{"n_layer": 10, "d_model": 512, "n_head": 4, "n_kv_head": 4, "head_dim": 128, "d_mlp": 2048, "vocab_size": 32000, "activation": "tanh_gelu", "norm": "layernorm", "norm_place": "pre", "norm_eps": 1e-05, "positions": "learned", "qk_norm": false, "attn_scale": 0.0884, "bias": "all", "tie_embeddings": true, "parallel_block": false, "init": "uniform", "init_std_qkv": 0.0184, "init_std_o": 0.00412, "init_std_up": 0.0184, "init_std_down": 0.00206, "optimizer": "muon_variant", "lr": 0.00118, "beta1": 0.9, "weight_decay": 0.18, "lr_head": 0.00617, "grad_clip": 1.0, "warmup_steps": 200, "schedule": "wsd", "decay_fraction": 0.731, "decay_shape": "linear", "final_lr_fraction": 0.05, "batch_tokens": 131072, "seq_len": 1024, "doc_mask": true, "z_loss": 0.0001, "train_tokens": 1154000000, "steps": 8805, "dataset": "wikipedia_en"}
Each number is 500 + 50 x the weight over its row's rms, rounded and kept within 0 to 999. Layers, rows and columns count from 0. Numbers have three digits each. The size before them is the row's rms in percent of the matrix's.

# v: layer 6 attention value, 512x512, rms 0.0519, rows 440-492, columns 384-511
# o: layer 6 attention output (transposed), 512x512, rms 0.0447, rows 440-491, columns 384-511
v440 085:586534455498370564542512484526556455514513525529577471446482494435545415557518446470520508519479471496523468471466409495509503491457527515515471442513370508428464529450464507514486540452436544541501458531407525434572491452580551530503464459509487445479568501459459508456466457569483497514530539516481519510537405479434473524510462558530513426498502460551523523520364512539559522470512
o440 085:430462548526436397460451477448492479516596550550415492504491499538546520431535548597491462530545501420623479532524513478581542608513541519470444449500501482512491505559604504489429482575496404507452512489544444441470514569505421505462603663452456507464481497497563451416466440529461531523516549528496438439497498454530523531459492396546492484483489517500483568424467498466442485514538
v441 083:575521507522450510560560497453520593446473469505537577447496500541473535403490483547547481448574377514435509488465479582445553592480525425546529586468451560486457511516515480543434401412470521475529398563512523500549458496526541514559440430554618544453519519504409468542520533460486560444524434539468509456440463514565511471455429502492477535446460499613521482436451436540487493467490
o441 085:452550537453514546496499517563489494478584457508486529495507492573489480600583526592481494496445536497482555589486554444406506604647442488549552395523447460423555557525543442401526526545449475433465526394426508489498526475564519500418518536507499445526464497453489486462541423473586392518473461506512491434521505552570442545557565540523519587466443394436506521522475502521524454512506
v442 082:446462458515518518559531493432548474472493474512417460526528502385494523475470406482452570427556473459476537386452577474499508427440492649580490566506563506443485510490448458613453544498484519433442439564463539497495546520483473492519568577502511516510512500392571391545464554488607473450477520583502473386453496521546548442593502459605562514402539615498602476409572520447432479481490
o442 086:502555573481474434485502570553459496529542536489525498553555470427532559470479438566601428549461390463411505544570478585457541582547566394395579507475525522479462605480521580430581566540537434555403539460458463521545444500478487588531469403466470508566539541476497523546519487456421542472527541553430541472518566470480495448514584499554536538539478577464470519516559544472435478474469
v443 082:521519535525561538480486581486494537445480499510469474509560575559488576619555513509429355537464530507614548478563478457531527582544502436577413529478454470465585474474554442480501431467425527460520461496492601438490451493420513487474495512469457504445379602517407489441473466408516494540497478572460552401560512527491576504442475533560526486470534530477460596526522512465601597534504
o443 083:491482551562452531487611505492536515572458512515569438446449519497440525504487582467495465503520445560496495504544579496468565363482421502462417543440536531525455473491552478562468449512561536503466469478507479568553524461571530456565550503557523458509561494482459489596502582603494449467410480474477378506589520430608380586506479527439586502581552461530524455483552481471519467502523
v444 086:522548441581464478470514532518566544444575542559574534494516533410514451601479483456456528500514471454537522528533536532534445506554457449554536485455529483503547481545547461578520538577469494469510448503498543586462552538543537492479541430442478445558528419508602606554470479429424490483593499461416562514506556497506491537450443528526500429438489494455458473541460529432526497471640
o444 087:498496515482465570563522457522577531494386543511541522516517486597494497485428484397483537476475485475419470493513593436507534462478503486488441439372477450423398513479470485532418641474465548540439516518558523497474543471460497487436527511492466551577497495481499538495568401481488499568452521571608562435467473521610478569513532404585489553566482546549517466515558485561538476465444
v445 081:475602466490531505440563572464461492470396565459527553470495454597502446494544452457515424525478438540492574454460469533550471508489462443500463475463598476577489499524471446543536546479463553555563503533454508559499513551471428481609516522528454485465614521448498404469502483523507530419575481565579443590443443495458545512465481500566485433495579524541509468476531619546464404469542
o445 082:529530469512433430495455410524478526370480499554407435583518505532455593572440518534424585521510568540587514579590598455483458472473436496479489545419478431487443559457572513439513443617469533574526486530536428553505496479433454544468517548551452477434487417467468525507469537482495409513594523522519521455496445449516520487492510492403463551575441588469600512615553519479585568457504
v446 078:431435429581483419550531523510494561521458543531517500403534490526516574440519501418493530461545579458461538503625488559551477553441469555444473443524544508488485459422430502424451557449450509503564472542584474553478566454449509516412473548520555520413505565454556436605444540501476509497524479548602481538454559509504517445460437471494559456608452501494525478496454576508528436511465
o446 080:455501484424513528532503424508433471517544386518509464512441506538535479585451524536458450449394545458504572500428464421504550503458537428500556500531525455562496602570423457657587482558482551507499490517555454541567469563524557458605464583450543438524453543470462491473491548511521508527455469434492506502435488534483571573534538517522550510493505542541540515490475531455416517512450
v447 085:473404457495515517514454510543576478607478524513478501538453501431534491602380552546466554481518532487548498438576531484521494530432500489490433393427522438510592495453513362513482431454478416441400445567578542522409492543447533463611449528496559465521469509557452480528509425515402479544504472476506471516481472489543491518505486476502514525434539515443452481498487510599555594518577
o447 087:549460490456456515458554531456458523407550534507435481433496491491506563512542522398547436477534503559538428533583442498420441531528467446462490505444514506564562421481482517471463497477509657514524468449470471491510553421488564473464546466580498496441480414479531532528521487552492429473511535510437550509483443433492491482547470478528511431468499509539576531534512600501440470400556
v448 084:479570569587475443511509579419472441547459514507459516479543527493459467515562496501440410487604549528581484473481516571485532555436468523507520542426585474531485435542521548569468525577463540492542386408551509580488550446520469406550528516524460547454464503457546543515518429470464540419482508616471468452544469512501475467484530453468527385506482501433488543533469555510554492511552
o448 081:484609454468481568479529464485481384554537458461647393517613529505462524496478460597481489519479488478521459478510536454584475591437539542511446522580444524447428507509479461566499498514459499488477473453490511429474549512468562592522406523500538522479561496499426396503493486519463534517521532547577517491466524404391452518454525456443568546585470444519582474480585556508487450425529
v449 081:530483491484502486497540486446534484513465499495519494389411533435513502440561475513467528384531454433493507463530422579558484529576531449493486520423449431529442447460489480496609581535470493444521511470505530458526465454522516548491456445526389632498521507406611463473535517486463409486492588547521506536521489494546538490553511507528572546521522521510488462426505419508537525478494
o449 081:483477534472485429594505440556498461536473471447565499563570499514529485478549506626452547452526524542507515460487524471375518623384525461453445525576547562484411558453532504492437420532498507509517525470535495508597518579508475464402569578501459438468536450548527470573546574510544510523427573434521490483517560524422560536559511539447475547529450591473498487511498511523455530563524
v450 083:503396569479509553449494511436455504535454579476466453475529423557494562409412453582465412438539548511595480526475459507481494481469483406506495479522425485455534463426481505492447437572525660428568547580536508510528478500398500385551483551545434397551428548532493601574501497505573483528453467465432607553534503543536634483537490481505523501404491541546486448535414560467539508560471
o450 086:449432522658485491451507465517492574589553516499527499592435456584465432526512548503591503541479471530559434505452544528489512608511415555553503503425457436521541508418571474414524494435483394519534488427540544575434511446531461499444454481467477505478483510467547442446452550568442483420459511461556468477543550542549470614484499515477492517496484521462538543511430549508384518433441
v451 082:556511506443478508489547459455509446473467431451571476560518641488550525501544454545389552472563421536446498441468527497561582516477424493478473585491483513466520421627546501513446535516533435511459587512509528436554572492450494544529576498438559567517416468479453532539516488468437478543558473584520501510473517435512481532414402496492551517648478620520523447590580554517449448420572
o451 086:400449492494497473423524467530515523425514486554487482535524464549498515533451413643568507519446504389428501524507531465449427415531533528570513563474523443423590515503490549438458503385460498535485499607430548447571463492447537468570510490511541505529549512565520439525514477474508434469416499464516493509496568566533555440543627395528568505457499414509477561584473593428454616567488
v452 075:402348562492473499583538480439587608502469560533496553485482532535407536499487457592545559525551469533494434536459556502526417540611512498515495420488465462347431447577539431527479588514414478536477523466434443562438449499468479553566504523582502494515440512449531406607519503533511547509521508455517475464605471537451553428547495504478509512502485613489421525376499400526404464549566
o452 078:540509418491525416450474617554489453507563527503513464457466503440473529506496511547501433483498503513585539508471552488539522530458552455456522542543502529528565462401466488471524509496579440539424485441514455530491667462459559522430610441442520448428517546502529508486537523430473544463486484450467472464517417553581438513528509490497468434439489477500543511474588581496511467452500
v453 077:578565468474459455530451503583495447440512495493470464495468529467469342465534455452468525520506547514464498489547532463534508528440514541493472483524412512378477499431494540481469504522497527392537552533424564479535415560578554541604505580465501515594585480464434537429505489531534474464572566563481533554516499474493432601462429613493407545495460561480563442489559496489487436499474
o453 080:488600532489540481515457487467491499466494486577528489458509557590516519380505628576470448519489515511561481467478490462448523464539438493447521577490485494499468481505481450575498585377528399550565457507513522504504569453494528538583462444522444475469477520469544520414486496525428447414476500463545538480471531533477504495439555353466498558467539463513509513519504432567531532426511
v454 082:491487501492416529492549486443493623584446536535481500494496410480504411478578566537497522491464496448468455492401555530429545484453439486480449536530420479456518493479503555554483532500433551508554444450492602488450491447493548458493410398465411433476601503466545488523497561518529533442474492518480544460472519504485492423539534541537432487558613442521484500464569484530448453432406
o454 085:512474467429551436482439530488522484544609564506444427570556543547487608455410508563489515555511487554610488485519394560449493451472508586416497529472461546532554556514537471414563425470536494489449547435498483566525417506558394517579541519493442458431521566461526487447449405491442393544619500623496454507447453538430606543440466433574520546356604430464500456518452603493473484444511
v455 079:496480536545473562435495465555549537522435542441421533453511455495511504477457449429565515586391522575463487489615514538503456518464494462472412538499516529494402527497522496411455439477555465456427442550481600546543516530501431550515461519535461456510434546546530520531414452507485459553473484513482553573534519571368548550474498513471477466539429613455559500585541493421475583476513
o455 083:401448533452432470500565570386483522521538467521650458496465455501501497556481534418466541488510444557525513552566434473515511409553459571525532515512493483507505445573591502528523451469466403486529485556663500429464592487562471491533586502572473519505543492510560513440499503488541459525482576480434503426501513583526448450587591516551498538484520399533486443440425412449467479468544
v456 080:510483549428465494491535487595525502571528496489564491518493522557538514529470464524555423588570494554564475518531488498474523475468461533434569450510493442503373455397504448504542486475524526516491466579525571503475518457510445535570415391422534502504595436399460547522519590627508356491411447535575472542523493522452615453449450464533527579597461436494523460557406478468532545495461
o456 082:471455498463465564508455569357566465436510506502481553503549522492533617502496527532542536514582500530564512570465510371473504529455502528441474484464512439546611515547501532517504479472513586476520521316477436527487497562558531329491528521536560493512430397573474533454440373425447503520572538413557547570479504478458530564500490469439397441382518501490485439485474493507477504483515
v457 083:533481536505553572504532504510504461503534574426540540419495445545502498475511444415442473511523427399492443453397449446503546602536444469490562488550488570544401525523497501492529360512504538546508468413505515460565524528509457510536573521623542515454545451444486510570597529412465384482495548544520527500433490552511453502469553549511502469440482512474461495425530540561530387552595
o457 086:561532527460540522464480518544465517488499412496507492503494503580513580533510504600489567509455520547466518470560542499567474613554574511515511462429513345570493445516542611536459505471568436554448464534533465472446529482476533373418506660480500504545388509507540514428444435473556511464435524500408456470476528546554486460509445502470617527487542588638520547586495589485501480490498
v458 089:449456422468512529476457521576556572456479491518542553560554573571444501528621499515598528509530516527430422493484451562511482537469546478642412497592572440478516514464452529509476486468546580445464440525541500509431483545456449465557421555545428508456434544415468465442494500478533470418419545522497482495543520487452537508552561579403572494470554440508510495475486543547494477458565
o458 088:473540494453426478555473448474474433587512552450410520533520547402513561438552537526489502524607532446491534546560475523519471521557521558471548416476498483480490455494593438541556514549522500440489489515479464511596434456490540487529585457470483579557496596488547497547504520603519576565490461514551600471356492561404446493523420458441486623518570528491534538539618469441468524455472
v459 083:461480502393490444447500453467549565421438500518450510504569464484491483494535540613427493485500460387479592445520439546454466500485580549495549493527450382498580534506573469515569475528533578503551500445610514546454547478421399532539475514500540503478436509460521434489437555509513507451548561505445488439516414457543511476555499517526425399500519443515501485559488501488486459610485
o459 082:483499467583525511504469503417573480493484540579530535506490406513443478526557417429482448424473563464473545498494520440519466553478551572429461481463384395518591563463465606546466399514473390554437551466411542562424363394525404503537579463565555503452534477552404511489592504454456457537520538471465600546490543317446475557510538472542507556426520564520518544524463605495533502439466
v460 082:454460492483616562492482487498527494548629535447553567472508568496422501515431442460486450582555578545459484539481564453522512508507495472565469444518488579384565434545497440505466480487433551463592580505540593562467535558448543428513532594503540508500509439566482526529458517450440496493500541462488458398593471501449504540502389499481490360461545484479516499463512501495549455423372
o460 084:478442525514503565464565436481484502575590519560525408414399521524491465575458551416510547474530476451424489511546491530479486485569509445487483503478504429434616517485534462441532521418447490486466453466386552479516504520470576506541560563556514471484445532502505531458589534600570530440498431425558598458515536473405404502404416517491543496483450534489547544480565427495592507488494
v461 082:538490543481443506468479463471483531562473582502556481471431407444517493542527437583539488511518527671455545558507446549536414566509450443475503559539425565500423470468520613580519549507586507476524528539555519500518494463522486430523555507430488453466564468567583542455537445580544533532495544469513405523521490521566495548512612585511477510404518501457556468471455594562572564499552
o461 083:472501521483456444496507479519527493482484526395470507559542558471487494523513487457424510503542469530443514508461569558498600562501514505575477470533508490497546561546586483419535439457530557538432503450402465471390543440473534567477566579473523570434436463483522520565492397505553533504507399384407440548449534509413549507494492471494525394495402458593486484497531539467437434443545
v462 079:466537523504512414367536489481490573541463539559513487501481567545544541504462471466471516498468496560573461559440570569547420524613540481485483526480483503441470501459484508472582517554496444447500540468503500513554557567494531464514520441518520532519452476472525551486469509363473530433538435545545454500526331518492498655559558374439525500452381527481573469423533527481440491497490
o462 082:550457521494587551539446400560524589400488462595554450466493533502519574510504516522460466355487436524410476538469403444573556482427456498516499547474510528460542485592526432607539462450581518529507413528439495470452523520410468421459492494502534503439396503466481447314451466496477476510552537470447478550459611414521489461453532573418509461457520444496418455422489635430531574490473
v463 084:475535470601473546468479546469461440524520495440508474466484586576436493440466581530545423474486588566421486432544517506548504432515565524503500532517566481362507437506557501556518466556582530445477480583462568556510499510470419525514607516492482466564486535554460574499485514529409527559464489465461465432516540426462502458460558459524466490480555504376477479453518466471524637462465
o463 086:472500478501501516575464536478459416443524520516475500480529409487569461458494471404531535480531456508491473474628456388462496447531571547390501465576459523584550484491534478459479448457482482467487524411495495597503490435560419467484428544600418567530438499510472477476477505561596519459431518552515557446449476564510434530632419505482499514554575510471459527559571411502482442521547
v464 081:557433590481471459568491442505535527446572503482525565600480516547505488553522562372499508471461505587421534455505495476455528552428540543518462480591464513538497547456476468513506404575511488578449482570478433391425496494467501564441517476575459423458434381363545515424511522570440464457515509487422387480501568479493454525464504552587522488517537562474494546475543583466382613488611
o464 084:516464523596540522440461524537453413558380525575465504425547523406515565504492468587533474528553488455603561528529406530588489547493422521437496524378513495468425545525502551445538541446530551488544420486542504512566630560616561509458507493386473512562510496510477424548456572499544416447374551478480539452440496530572524481477531466413451571595566513482570514531527438439488421478495
v465 085:443493493483488488469466533454530520449492483526445515478488421421506544471507481585423558445507514532409569564502490424484491534458409565603496526497394510585614521484541463514533572489390527555514433431479545495547492519563418559629386516426483484562485470511576473552538644550441513466595486541491507543487467400515442608468589536471535465442509439482483449491442574495505601518575
o465 088:500488494507551495541536561370620445456401588484494475424450515543523517617556515547518479444506489505495448492488497570466503542497493453432475561523471467515470527451400496520441389398523481465518532516526581481428468467470491470461520459569519465503441454578437532570556464483549495551373486450487555477565542481398464500578534487500499451544587505516520508521511509565496621450508
v466 082:553421512427482457506436525510502437477539387552496468526452525516496471533521400505541570528512534526498481492481484531594529531473488547494553490581672572533477413542473520450485552538521642486540522476468491479485444538530491519479505527420469557468475479466514506584565584462470578458600575465517470531440474480497497498472518512408458526478524451494538539440574433491423517553431
o466 082:636519467522492463477515362542458580502501495464454454505509457496529539544556519568409512504456618428483437614495499547503522468585529482481573538528534494453453530477474578468538517598517462538451512587496561471510519527431505489501566490501520500521496536524475533484457446448521513511443487493508484406502541611510478559510482407535524498525451558520520563469503369486538470552544
v467 082:585515526542572490555529516460561564486486507584517518472484590479522410515498448536449369497494483431564538521477482404559510451531365495484619508482558518522553503408494449527477460492465438558479542457495469515495521542544485464489494512379597442553493495512460519531425481520464513569454638464485502467495497592561553448541602524538495474439428401507586444485557520519592505566510
o467 084:450397487517458539457436535578536457535528415424531507518417440574539587433592497477575527516508430454475460579513543563577472593557472479589551544477478449491550491562500471506489550452495488500411525416484547450546417535448481540524455574531442481511459442478590523435608542394507409524504460497463496577524530489578457492474458403481557474472577508451519542487492459398546466480532
v468 081:455412434516518458475551570526574443505530474580461363584497500438452537494509404484459504505474435571538533570406558514470497478505520485493565524404458531535461505473473440584483472534449464487508498501512497524487515642514477481402576492497511576500541522511514470503385634464527560567464495395579496514519436485499462455427527463497462472480610488436417476480542515458480458545463
o468 083:562524562451545483477468468473545458414532485470579632580492517536504584425495526445526455429426501559518446431507543522484485360491399506485500479545561425503515496509527443442418586474586432509536490544519442462512522433479509488476456580582486398495537467427500485568543485542467490482492454581544532545535444535620475545472444467477531554559491505447512547586407453636497534481468
v469 085:508548474503443494451512506494565506594454532512426524550595447494592468610508524542349471450395629454426486451485427398570562527509488473482528523516455451564579433466537499539449474482473457549519521471479548490485444529533462515577416437500507428499565468385588580577414387484508612412445480514439508480439446512522498463556526451422423509520477533500462381448489487536507497543631
o469 085:466510528464484507544338488466455530439566476503494575468454471446642461488489448486528454569570493481500456519564481479544547582502481593472456506412498520515488508535424616449472469449493488411492465469581490591446474575441456585501468546504577555523543463480492396572539509561522431470466466642590442475481487530522542556417525459472538485415590588577472534522524559553422549426451
v470 083:469503574512474557438500596414537509522553393584515546413561617567427428474453546499467540487548424450492414452508535538430525494540418510453376429498467457491497573519386469517519453569512547569472463526515535554516531488532491421506431468513484479444588527438544496553503525521514501512471555536460549485583471491503430535447506555456572468551461468537495509494565460568469473523520
o470 085:565507527521484511525422551505555417475395522526522532576430508472454499579510548593516461482479480465466534438399388539506504377520516540456533518520424477482554511535586541486556500536490541511464504442499471467512518449489378516437467543435553491478467515552508488528553571490450535528513489536446477445433448451476583491482387557487495491436432560416507497496564459521519474484547
v471 088:544448468430451452507550533552537613459476443477506551511502497473455586475526438386473447464527520472430504536513576486498472556557466476533411429521468501559444450526537517539519496576556582484519445523538524543392502530470512477608438560525413574526601484482449459530470541463523525509426501513435509440507461442480515593416453484501537458474576481479529559578540508548441506557375
o471 088:484484597516519455512548464491513512450504522531445510417366491428473514537406497477527589528510477488509588515514438435517499444463626511567583532389539597357478456537385516482436568557498518504419519555516590535526498427560507464416496404591451350523465536522526527495529521516488576460532561513550465558570460478524505519575522460413553488553445494490533455338591566459527426543470
v472 088:516529555418592518522549522608542568483518495464467500531472530581430498441501569493510488510374553570479460477488542566537498426475444532463401482475446596470485517587523456459511471494501535519607438486540429600503479522488471532477531503575467427506527525487545627492496603541540546484521512482535504427439479476445505464465421509434543422508447463430516586483479476524523470473404
o472 089:538512458501514421536474523396611460436566525510494559419499538458450523591500430400502524491537459464555567545501484488544561367520536593455458436531533573438442550544521527494499549455489478571459599440424525557506561540453510429520564430350445541469447565491414505524477484578566577514377497492525564461580515490485419396598442518469481479539539459459545434528538458497664479544549
v473 078:583567497583490497521456588545508536477571401382519437589504469555445558478516525476508545484574515618515416449397594555547507504512480538522462553481460498504501472526437624507413452521479587495480478518486440448490525584415508538433480442546454466472464416457515530455541520534475510378456611534437545588597530563488581481461444566458395423504513589400454477517519472517491429452488
o473 079:399489465553545536503495467516436500544531549586446481497439522435389472529429529470495499528515574475440424506593483493537491434473514485559468436529555591474526494407501426479516502501476537567491548538466477522496497521587531517472540521443500481422566495517526505474546534514469578582521466539512473513419401442481417559471515447479466516622597480439549564517474538482464482493589
v474 077:555404591494476493464532479513385500511511511553576556435514508560499488594505464475481502475452470489397474575487535488523483486516496480379466424465557530456464477455445476533474498469532429590442541530494501482464480633469464534534499471615572503527480454519498480509477446521511442379531550499518432481500466452470551493532555563454563452464542510462558514480480473509502510428509
o474 081:485474429562481535435542494581615446498525540411509587534463529479474413478554597498608458539487565425533517460427465505549518682557470589507555425461476536446561491469492520481472514530502598427437424498536443420492490485502534485476476533575403586502459488442528461425605502486517525482488484486489523448467499503641493479501363481609449461565619478528515457438475533466477497541491
v475 083:443509488545508501553546467562460510582664503554441590516426453476530405511561500538481404477478458466514429491562488469481589589490494472505430554526541497444430470549446556474489481501379564385500424458475475463541496570533563542589517456535489469560472531512554503512568427568464507602516528507524405542494513524520409538451534485468513468448483516471505446602506538578438592477512
o475 083:542534487441518515533544419481529561557488546530487471520499528535537451543429430542527504507562513551435508501387431578526543651513561521512421554473446448542508619430492532512530532506601534585510512410527525562395536539566523470491388510457477547510520419470512447565498549493585435470484504543446559578571520482518554427625505497560526536472505510518518584539539396441571540578579
v476 078:548578541440443504452453460440502508492537523531465425476453492391573494520583483526475564411468387449500446534418412421365487446550455520525418535532516515563429408485559492462448493459527466418503407397500469446460550491458534484498553468450577472539513553498530517582443452527440595556514585489535435493557480466509485505507551444423485589489456563449575425461521580512500504519549
o476 078:540528424439471560326507558591495546543458453538577500530469509529503440597485532513531469542458516501499437563467512487415400563514537512465554459425592529569471563597417578577489426517605516614473494588508484481513569532444540518485519532533494467517441485413476434485534411462596513552511494541377588542483544525451444465499541480447578463472451456467508459405527436457511504551447
v477 084:425442533455528412571501528532445516538476470564466544446556542444549523538563484556623555455511536538638460577482499448508439525487531552453613532568525570501498487496529491461582399523522462522510503470470537414579578469516517495467470440602611448489476406438515487517460413443498512419509433647487504474485513526527509479430541546560475522595543538480480481496581457465429444467607
o477 085:458503464505478580474620478553424462452461494521521461410439530433460456415475546564429513528556504489479498539462515480541490625485422540525512497516484464534436573510483535497490504551496452491507537453516465486476455539489451478521520504449479518484511658510560503433459526447505443531504537407496537529503464404512468465514474459511543540490439558464474532558534475567455485548548
v478 081:454469516508453559445404567485472483484493556486385526508528440477549452416513554469474529542508555476467483559486517547607491597437556415527398513528434511480582487624542575424477506557551507422509391533452462586511528517499478537458541529434482492484474518470487471506457556416537507482463558500498502508419550472445475537601508465473502502522467492475491553539467530493522510582444
o478 084:577513493396471559489578388467487467529522512531486489469466597457477507504486512383459505429555438521526530497489494474457468466474492560505490485404402491498442620455489597462508536471520472534461569505421573586476464457448537582518504468618494573479524428523553569476490505563568455489526525560464490504401383447550466534498534473518506546535520549467589518558564476484460413457551
v479 081:426425467471486470463562498482442532560488471465516558541443475501473541584502419493525418586507532506535465543457533526499440497522355549490370478571492434510449533396492399504466496448497533532521425436451521592459585522483476462502552497484485535438615491461486462446458376448505487405484472455473443477549468504576553536502465527492493527514476524482571482502545486521453400432538
o479 081:566563555508555581471450465464450458470522515486522453546536587446413507451583576410460590510529466433510497443507548480480440543573552477590491601468618459574473360541574517525564428588555504493443517473452442497552532471473541512452403476492516377512482591468503487402534530521453450530557523470607471535435480560428495534452495511458476467508445522588415499492425541574496550555499
v480 081:585531484525461456497469654450561610476462445425380513447460516551490462462492484554423457563481489559481557436493539587487468576448543462419529467487497490564409501519526520483518450495480534532412498534451538568513547459514487497508597549439490467462466520420556431523571541665462503592456524449545540449583467451459502592500482539478423502572459442513498464534527539491523431573491
o480 080:396541518545500406512489452443547441455476574452519463544462507429488559506472448420501461437538469512521558488568539466519449450468627546481493636491487491474522446484469565506413536592477517507488446454557571458464522548453533545453444523460491576504427538546498534540525536458640521410472489454504397506450408470503459448559499463469551496464518546476432470498469515494411607505521
v481 084:468525438417555442548435470512477438451470501556557391512517523562531560467508526559512454595463484471452486488534567484536439574495609422542495489454482495461493369513564455501572483504500509502547468467443454536478502566508549575562505509592597536501480546546558565520506528557505508498559515527468478503469542454488375492507592553483467535491445467475554438540494460517463499514498
o481 084:470485500613552589536552530508538447521571510499488558533413589564495485400494502554525497474490510546512527413536453512379472551442477487439567455528560448561525437532448506567557470506530461446466582522538483476498397499502611514591556443517490445509477497450584527540501563481574454499426547509503499552507563570587583463612507471537569496503463491498469454402469504567474462468535
v482 087:472511528448542508528450526498512586551471574501485451440539465520488542494458519469521487475442484568506564550503478520393478457494550577531483466457490500413522469513522489391426388537534533546530479593539453518460420553487533494549524413489343475479484512553496496584520521472481538466421494520404463478443482494433537563501441559501473483459452560516551526451498505459493519545443
o482 088:540551480490548550440522471469575465431563528528586528439413534457435504513483536451496447476444536497529481503466507423445535325376439562487480583493409507445448502463504559550471573452494441460474527449508562417489534517488450498499447536439526648487510485563540494481521457511478539512479435568527564459532460441531431519563543467448615510525509598501507528534488477496430445593576
v483 084:506573417517580482534432432566477505453511507525482615506511489440504461449491523418523514473450480530457452580484441580480522616432547527478398532510512560525559494550517432485449547520448472424510550492579499517559492584442460487541466448481465502472560537502563505469519561527467531390454472449393516502433512522505527518488505478369581549603516447489458510453494486486419475437440
o483 084:505435482431501533488582487462477473513518423493552509496507525477544441406497415450483508563505562513461478456517487496470494480505421460577574489445417462496552476451486485480457491493621514515437455471453480515488415602549519470480484413581464503589459455471510521480405534433497443565487464493582561543606394469532569496465475521548518556412515502526478541460460521552515538559564
v484 084:516448455489542501509550510521458436509512586527572458408532492401576430567432483515513613465481541534555442519518441421490443507606465567483447440436478435487536401535430533556517478494489472506479467563569512550502403490445542545457495575500573445453454516502444504557500501559443495439441513544547490544554532533521440498548539526549486488390430491584544498513599506420559570447548
o484 088:367539521519529452503427469487519517543513479497549437502482566556543509514431460487495467485554490476528527536415541493512548566525494449470559442495516523550594406456513462484450495430379501435456582419521489485469536518569587571463601518393562512503562398401504535424592601540502521568500447532430427504505484427532502506454483485448495447562507543451573585463480463615436448532438
v485 082:480358605469558555539496502501436548539561470434487491433518453469517427474506499575521442561491543509555594549522529567553498562493558465485590496579470635568563476424464527519436486495524559478502430524503499551489604523464541498459527462533446547437502481466473499502491579555493438461464492449480508435526480516552497523516409495486587441439550505495536552529459471486502560494505
o485 082:432502466542551497555540510515506456510475474488617421482428534481443452517510584539539558531428481524615438463510488456573432647544469444612540368511511486351554572512557498498520566519395497523449591444488553481556486417564608498569562516434481479533567439554478529543566415518557515511497543478486547524537526511460434509567587475491489470446402538527509471491426523491464474474466
v486 086:519574495489558487511569527413557530503470446583450524571514417490512413514548526420509467435559527507482515572611622548516421467466497509490530478549548476466551432523475405580520554507514485439580432580541518622455494481584597564480422597514421494466488510458579488437482484524486516489495506557511501542483469502480504459522462563496404558449511517506489476556512535545504509527480
o486 085:423402421504500518530489503557493602454495577412453502583542543511493538419469519508494569463474463517524522463501460514511517477592446516635429525435431456483527529478557468495536552486476529528506565527512525516622449524495472572490494433459519481505470575493538513544477590492563586560485509507523537603503434406537461594454570501586491498535507447318606499551537475451502423428546
v487 080:498585450459457525410551496485592498494627427505462457454497420442467520571409536597533545499504521475457590640449556492457454493588470522555536450544491528388503495527431508493473504453450470499486485566454495603504432543436435489523508508545522479553521553483430453452508600499393629493474537568527512469599494483525471433545443485524546446434442571513500397528460518452587486458418
o487 082:569524512532411479503467495556424542602507525482425588462489432533536518546534486631525569438459516470480571484453486516510518540523583491458399640463456470492513623480541527516528492465465479549473527389452489532567519497506621521512492490523529488555430468547410557512516505572615473422582435521516549630427434482584446513533538450458490511601470528507435525444535445553544597448564
v488 085:489519433586553525517524585384522475541393437491475475486444540558462496454515524502448495526494538442493541535489512508529424456469537529432549537500439424525528537510495389486444476574519574484602564402480470521397525483334485434494523541496495594510509594599482511455488529425510538523594574445439460535465449522504493524483449540503545508522532491422574497444420524538582462506483
o488 085:542551523490533454477594532599463471567550541582564515504476470434586587484465514459471490529546455642471413440508520515479474351449487557532449475581524435505483622515505553490470549484507438547494410531480469519523493482557513453502470493569480488451524481510491531544567476509543497425473495419592512442528565489507494546514467532449513485471477502461564531441522575512508432475493
v489 083:619504452609540468554443572500430480455504532433484525513541447526547459585481524522491538469458456531530545513537593499418485538546463535456569441537516470500452500499419586591502542461438555474526512450489515505554464510450473475428485588530484514399420507413447503463412475522486513500472418574463504556518538508502535541530537530503406514482534488433549539576524517392499529535480
o489 086:499424419456472573534501517467519526572527617518570489532483483531492509558543476528503444494424486449503438459523483401609489660494595423501443496494507619516497570523583491422499508519533454493460547495556457508475596441509552475605520482483437521549548442479557489523493671530487516384544478498522557498505467533550437645483545550414487331449528547519429525468541403589476540456565
v490 086:521488494524494445523558495467487455415533498450475557548538506552488489458533445469514520487550591437461417472447548574558575507549535509512460590584556514436523565553507453504494572460464498566550480443494405538436588528526485400450573463442407579484550460541504368459539483610498470535495473468592447467603456436505518552513467446444437594517567463442448589516461470513543489485469
o490 086:528513513467491475547427489541522512439531555485493488497467571530516569499515569533538477493447461504509491525560528459478478552498553473461424457563483473552548477471546586452498559512488458547443474612465569402470484467444476610536438559463467395480448592512462536487454500480497549525492498515534514499408497532516550449465561546506433492448477455516421480491467526511554444478478
v491 084:420507526496501517547506502555395485448462476478607418568553553422505479510511452457420458511473479479435569528581464552524412430515438574426527436535488433492529356441573536496517483523519543518521479522465498503489526532384539422571470497484515479395501549513563501520537473547549483557482495434547451413500486583606414502484442529591483534497584462486484487543474469406493463541463
o491 088:587468554522527514473588393452555478531516599488483529545398400533626508500458522411420539496483456543450488566438482461446473523484493511481430501471567574412453499452470536577453468527509460566422517447462448498474439421517515542549503511504489531551465578540505450517545478479487410455556530487524441588478607624520589488458507458480478405518420510532541467582622548561559629487468
v492 081:403466448489481572509505410451498429507475469403419487517493524490557443531487530442486531470470502434483526491529499541584473579405471492519607497584618429536445553477487449538510467476474563473580554546501529542561551508410569529504535525518506468464439506476459437543488535541515557449537567413495486505469605538408536488567552556438520545508532558442454490378552387475497529536555